Part of a small language model's weights.
Architecture: RMSNorm before each block, rotary positions, no biases in attention or MLP, untied embeddings, capped logits.
Training: a variant of Muon for these matrices, 549M tokens.
Each number is 128 + 32 x the weight over its row's rms, rounded and kept within 0 to 255. Layers, rows and columns count from 0. Numbers have three digits each. The size before them is the row's rms in percent of the matrix's.

# layer 3 MLP gate, 832x320, rms 0.179, rows 274-300, columns 0-79
102:099088154147135070143127093144185068146173127123093108113169154102054126145083148142037100126112162102113108095123124156110132082111139098094024151204140113135177103090120167145120109113190162094111120056160146060080106137138114122165164074
091:079188140165169092109080106119125136110102107126120144114178127225143103123161184124127099106188127079082134150132160157136139121144168147141135138158146103080073179152103106089102189109080174134144169126133117158142162133100120077086150134
099:131126149147120149136149151153117149115129208124106159164126183043076181205113158055160168151133103126085123117127139077140080180166137139143175105139137142087135142110125115099135133176124174098156115158173164076109073167033105083131197157
103:119084053167170083071107139166126157142124110128022133119173115162099107093168176164107098134122130158083143146133081124100149139123103129114173096125140147102091059119122118117136115144103144095174097125105129115145135117018128126099122090
102:082105141157141176158162132129159165098105130164177183059131127102100117177112161136119100153159092108112122163088132102136132121152158102162127136101186165142103112132135189120140143187169183118134156107136123133157166112132152175114100079
100:114123127199158124113101083065152102165139182177166165148162115152134103116174072095085114064147109136127082119150179122181102106072109186115142139134125093147083112179110231156106147126142117174111058107154130160106147171149176105136144094
106:155126148148137127080137106122122165204125171162127083119106159090117078147155165184135104066139134158153117137120094167117147194125181130113123154112109137130150155109129104112143174166168070115069096195113142158155116156172084129112177147
095:164116206103157171088133130122117123125140123125048154149134091171128176135144128078082132101094189169112145104187103076140146130113161135113145163141151090158153147096124076087157117094132131136122129168103149133139141077110114118158093122
099:136132102147128105131135145112117108104140120155155120119177185127110171164147135129108140134105136151165100140214157137105118098105114129140117062108152127101100115102116157109144163117126160132117109140139158137151170173158139095207118149
111:145182127131172165137136143152156136126157127110136180123136181110127102142170100198099147091149092147102116107123142164151167148154105113157076113178129111085108129100205156157161143093098152069098110084145084154113182108115140192147139046
103:181091153133138178110078131118120095135149148123126155110090110108134160123128156124079148077135176107170177104105100105062125157115133113132137139166075114153103116125104159118130103137068098159135065132103127126157106113112131120161126113
108:115107136124140163162152153170164150148083125142108141105175175106133079164164182175146134146109055105134109118117140118142116133099115098169127157195144100168129129175116113103147127145140150101177110160159159079119137097140108146083121155
112:092043169116121149090138117114122074121064070144120107177118156094102195109160118143059162087109129140141142117146128105128174119133152118121083162083116148158123074171126097164198123154116141175163115101098191157138109076096118141081171061
083:116118116152116162145132141112070100156126107159141155144088153156105155180044119119129106203114165115112104079149134116095091126131130076133117136119130160119097200133098111101060060089103099092120100171082174174180154097157149158117132146
098:077122137112164152132100102165109094129164122123156110126170103162102171113135146111123106168133111160091167140177095087136128143152114118132179118127071085161186170143094116109154174139129138146152083168150137137155105141078081096137128124
094:126120085093113151107071217103103161127157104184190114162103133155097173133118125087141099169104088126203104132132063161166140156135177139143113074154113161181142083139103153093098152150157128112103112097141099086112118107100143124115176115
100:153156111181141134086160150056100129078107116136123132133098078090140116144139136140136172153176116149147172188148123161108130148168113089083119195170160144105089093125064107094140174139145158117166145078136069114115151076152129105117105138
103:149150046171154127089099160137107154110134123113104141166135186124108140112209109132097132099137093114112110137089114113057163193178151123099128176136165128080135090107131147175053083161104121086102125096077106136193157142133133140161109204
113:127144079142124140136156163053098090102154116120098091094181134097107093211107135143098151138102128129152177131150124146093194110156199167166141140125116120048193190129102100137094146181100094141121101108088142090142080180163105223106098089
101:103131140143079154162081124193126125155118138177108163101127141129184187171131134177114154132105129165136168087122159142115130061121167151123121166078100060154119115185126122138113146104137087146116095165127116133107135071133168153110121118
087:112126145147119136137167094119131174137130128209148203113197110152113118097171159153184148146146140086062188206111059124171122155114193101110158109146199145076182131191086088108129126099138093179085137167141157093162136083097154113137097105
106:149098106154067103104144157127100147164078134162192094083102140146154149108154136155138196149144140111127140131049140135169121115080091167134128177131085115081139133106090155120115099133154180126120106112162143152122130176156135108160084122
096:108159145133113093128168144130201120131091104167096114125128119116145181167116154151154159137173086169140090145100119134152139188122106063099161072113102144129072157123117118165088131209209153099178133093132074093180172144146163119125161119
103:062144097149067154113117146168126119172126094126175093142091141074099162190145165095113101121091159079151149117108091148085108123135083131154090126088089175139124111149130164125115143163116111077182052123099139173116136115137127129209070127
105:146093156082103167055075182164193118173090074147185110130067163169136129133187071117111106103163132096062124197162117158096198110136162108120170114100075099155198220167111128170116118104116135119114082133143063085170143114174121145157107128
106:128160126153113137152100124090139106177123110115164092090127093151123098127174160154137175138128176111144156167208128095159145126141135127147114126126087136169117111089137068108161171126124107080131109078119149076157110101126136144067173139
102:117138130165137116132161084106078104130156174161112080148136137144102181137090210137147168154111156047126066138107068137102177175120124144128151112116154107137061098184129086184062154144071171123145133133042130069076130123082193172165156111
# layer 3 MLP up, 832x320, rms 0.177, rows 274-300, columns 0-79
104:110186118145126149147187092116079187096131156150130117155124124196129125106165110141158096137078067107133155149104155166138122143089082139117185133092115109095136168138151115078145138144100132123165119152116183152169183133159147108129090185
092:139082128062129089136175145142135132121145171109107141118106165089132150127105128109107177158134120173141172080148095085128112120137098137111131115148108132109201126082170166052110105133134125108065065106080101123110177161134132131156136120
098:163186116137138104083146112119138108059135128196126065126116147129122119136153129109128083075150035111144157133102082106082133167125139114122066076124146132102077159122118158139093180133134069200082116109096079126076116128151135115111140126
099:173143086120151078144132130146132124058109131142104126100127085119102100119155149115141205118113158117136115057148118139105192155191140099106125120111128127113105107071094136098139111127125164129078152120161131072144177137133136104151128090
101:134127139114158161132189152159084108098102142086124154096148133134139123127125126118103124170080138192149132093116113162136140135143098103086141194168108123086103141200203181172117115128083162113158173131082137183126143148164182122147081099
093:085100162090112186192125118163105168118129127144128147066153116122119160214139149113098104162099098142183117123118084181161162158100118093107194190195114084111099116203199069080123124109143092115140163109108139088092086105124127120089151125
101:092148110163096122130128104115152124109189098146153184146115113122120158086083175128176060152119172158114178131121100094121145198146120171145157160078164124147092084134122178049148165184195079136090102125068174105167174140189164122150149055
094:134127106103172139045097134104107133088129091124155122164179130147169175169146106101078119160127221122173099154116130079103165142139127103118126169141173110092149108118134083145161097070137182157123138113094133119076144127106157126161117117
093:161149168160153111090154106091117164157123054051157118143155147103144078145117067131067160116098086088160094125065118086121141136154161140139084159155144131104105132098145103124149096107140106125112161112079153127165152114148102201071109053
100:077155115133047101109109125093136129139107145151092152172183130122146125105098137065145121073145154134116173151139100154117113122139138160114071129123091165161158156172151102100088167151128160160172108131147138146167099129085135165154179142
101:147104175157164171088121108070105105167121157167129101098150095107113124137135107181061178145162171143090090109126124090125070136134171129102145155087058127192078156102101081166076135143104121135137143176071192106142157126112203120093122074
101:142181166130057091164123077143143102115147110103123082076154168108129203096097100128107103097146128142083122130112122062123116117078149124151079075092160093111118160133124160076118153182108153149160131115156146096150079168118128134107102107
109:175097144197123107148072151086036160147140144119108156105093150118131135148095113215048112038103182090149150117106105096126159101097148111076129082094198090144139120147126141092133148115096147086156122096092178213130131082048121157173137066
090:140100128153115198115116129176058084107128093146151143128094124217113120143092174132125109163141165098129094078156136115077098074153120070102120123074157163132153201089127126070086099056157094061113144171114180160177178085156154107147119128
104:168131061125175146124141152137132126096104145072112152172122095129134200079164067140103091161157146126113113163162131114191150137129157160113196179123152183118086091108103105090106129101167151123140127120152135113187121117152100159089128155
100:156118140163090112123182136097123119137144103077100121110139088120136115100151179135121129075144091120050168118081128087092141104096117129159101133122115096059135169119178128158151110100108127108120153182152140170160156135155091090146051167
104:145079113089114172090210116178091136108065101138161177105110119133132158126157087102153158157103090164159152153174136112115117200186139154122072142174148132072083136122100125079149169110115204157125175144085093123078112099099109136113169153
101:132104146084101122116100148104159171140135147072169124104142097156136168139126132122154091171187133110144165119149098155123070146042096076112119163111128087134134168107192103118181136157166055146071153152197115174127064098129163108055119137
109:113119105120159155106139133140101157165151160141143126156185136156109127142131067140169111144106162132160102162111090106114148103121140163137103114171158176076170224153103160095155097139108138153107114106075078211181189087207135116179106193
102:120149161113194100135111082086109140117153141166110172115149158136079097092086153129125128160158121080097144134135095101159139099199101137130115077110131152095177112134116167121129098130146099136146137155046101142102056172073166156160147161
090:136113107103165118129084168167158094177108155073092067139106139135143141152131139151071124117111151137161103082154209131062117056073092198171142145113060113180084158056158121100168138129139173099140126138111128134082121138164131124133163108
110:139102150048119154072146130097112156179127164144065152153120128095141129111077141151142113104114182118150137122139065135163190099057079126118141169093118107119120110127116102141141101110116084151153052138129142076150102196144150076119137148
103:107079092116114179060165115149101145105187108183103106139146111123158117154147117120084153111078150054125091084223106099152169129113114142141064159116097129134076155137114079127122185118150163124097136179112127116061116188150125109146063099
107:142152064098210110124124111155149131107155175123106130073148162158155098085131098137108200165178109162094111093119142104115121090083085160126126138120173109106141156121142092050100114123109133163149183086143123177120101113174112106135174097
105:073140134179144193079147078133113215131136127117073122117122115107075159124132170080108094132102109140130188118102140110111099141120141133128149124155213122112095106171135087083159081188072139106160109165128136138110090096033142142122132142
094:078122087161157151163137108104147120151150160139101150143125117102168104118159160121119120147126157118182136116112143118172109108139127211160150144122047140179139150114177115080129144171122164145184110110113122127188092146091157108116162128
102:135103128133094140125082120086134143124178055146155115144152152168146065140149023147119115061139152098144138052133164095169162094111146127070130120152119147029183168090115176147142132131091105125142102113184133194103136114094135141137124129
# layer 3 MLP down (transposed), 832x320, rms 0.539, rows 274-300, columns 0-79
099:146157163132139171146160108086117111094134148097134154116172131127164146114110108161135095121131091072069190154144103107122141109089095113130147088125123159131148174118180029147171119133103095117166150146052146134130139120186133114133137140
091:106109162085157200160162087115156108113104176120089150148140163076103183099103105103114094111063139182156146109152099110135103107128119119105150150151112167136187122066169140111187101153125133111069128112114071128182144110142100136185149051
104:093118109124147091104180114067218088128127128133082125160130080184143103142093168185128097098063095128135108167119118129125100113188148129123068102116123112106129132107121157130095115084097081139174117124113081119085152161165153096147165156
100:104106195117138139104110112089185129118143137117184119115066101093125168156090111136134166125101102116089172130137187100154153109170079104049102131144127159168113196134196157136146115147130146135155142120121133115121106098124121100092138133
105:124127140053169188145113104141147133116094166094107147118104157056107122136104122122118085076132111149124182137120149172128154122122075181095146106106156122124123072114097162147075119120126110164179114136112108171210160117070137137122140025
100:167073116074173154116112120147077108124107123166135104119166120063120196151062132139143084134162118097128133123135147128159169201143148105134167168165113142114089154128121107129106186160142139148113058127124133113124166166126124145174110170
101:124120148095101063112076154100091076117176176108171092142083115108112127077127061084092120169077143100063115105144108157119121141091111128117190123118143155124142137155119140125141142116152130170109134123130154091137080119097244124122120153
096:169170117135062103187196138090217081129146137155149074167096147092161182144166174099097147121084124107130088114140092145172128140155142181133118098128129073118153175137142082120156105130096128111156101145063125104090079146110119167164131092
099:127135123158132112144114098097158135134213080088193174157132100121102128148090091176165117136090132129191101115086094094080124134161083193152106087127137124097099136110081072140172174145133096091096220073086146133123144077157062176089083121
104:140088139163096185136136143065090068172112160093148089156104128157042140141116101075147089145127117125157157139151130086181102128126127158132121143107106091150128126108086125119107082163127140187153138107122169089154111171176146099144182113
104:196076140115094165151097139173171132148131097180146185175079133100124116129159130128156118108149101100126131150114142096049065180124171166120156209107160118138126049118125092203137167094039123129188156120090110128142133137163071107134151061
104:161146109129086098115139144088127066168111147121151126108167126099127161149092100106166076082141145165111162165139138140129120139183145125143195103091087108158131127071132140108103162138099106145147186149162113094119084147100108078121118112
100:133071171110109171141140157111162092146102126176091174132164133119102111129157116122102145158112145122128115182103115156125177156058169108108136187076118070165108086151125115148192163136175159123129089148129160135102134142117108083112156082
084:123178130128094122098109204142072087127150081153102137111135054157112183124134148136107089166092145125155133102106115048121057107067137106119134179116155140160168213137097103090080141126157146108100139161162117150159136148119111120110105106
103:155087158179147149116125115135091138098100128145125163130152146140155123098111093105127109098013175147119154034085188099156051123109088066109131138105115098150072166111132124150149061156174105126132099188123176182108115164125176104159112166
095:152076056158153099124108079083146074136139082153077147139088151157138144066146140118074152150150132058139103134132086094149125098115123097084117123129125137089130147132110086130102099115120110147098146153172160143105131071171100151114115087
104:109108125151172173131164166065116130168126115138117148166129059095107156144140169114148170151126114133140141172157160131134143144168129113102079157176167135119116160079118152086125178129126110093230121128124131174124200123136157159128131123
103:135131152103125154094149148128104155117123132093107102110177142106151116158151185147115090103153062116162118115138099138153111118091180126102128135172096070150160142150192071109116144107167101157112128113167066148119071093087080067124108144
101:150100093212184084143134091111192160115130154164096111132183159103160095066166118162164128116125190113143113102102045141145182084116098151144145132149091098105135117130122118173172121070144142137140126127157134083130149167151165108160165126
098:117178070170142091154147130121115131108155141164168081135109093126152103072149136125210134106146121152096136112162178109115122116108090107083161130135174148134103126118115135128128132131125139129110167081094128166123102130130112131089124172
084:161089121145133168089103124126146151112105150150097097147124124105176177161120115169057109091138144164111089065113137122120091120117090118165094118096096111187091175085126127056117168131185148085147132159123129122100162139177130068137111130
108:097158127192118102180089124144210145203122121126143144157147123139148143127150143136129116106131193092100108102067158111145110124120169118106113134124054086174128162127145129138141156125140134096060158106124117148137157110144098210111162113
099:106082081131170168066151146135133117085192119188134121130115092090103188141168154122110142098087177067110130094171119107110175117088147137164095156123117130099074158147123100100161219147184157145116098130074116087086174192117154116055072141
106:105126182158083089117155080118175133095126163068061104133136113147099096066111112153147162217135130137160088166180138128112131127156151114155184136140115136098140155146080078109126082141135175198157125115108072077119165126145098165142104156
105:060150116150143121174123107160138168093153194157086132106149147097197155159145213120094132157112105134150140086116113075140049145121116111142072153165126110079074106118083164062121099135141116153143122098110187146118106163128168156090137164
101:154160093155141119149123090161180126128127126114147117123135101165176133168147093104134091140130133169082095110117151156094126148126189102073135133180192098097170136155100140117122095079071111044134098106104152092135121098092183134152101146
101:101152145110146126153131108087128170142116116142094132209107123092174111166110111099079085089137113159135153126126114053065096086149138146125181134080132092168114136118128158041160119124113181086114124105203175122172129110182078111145137201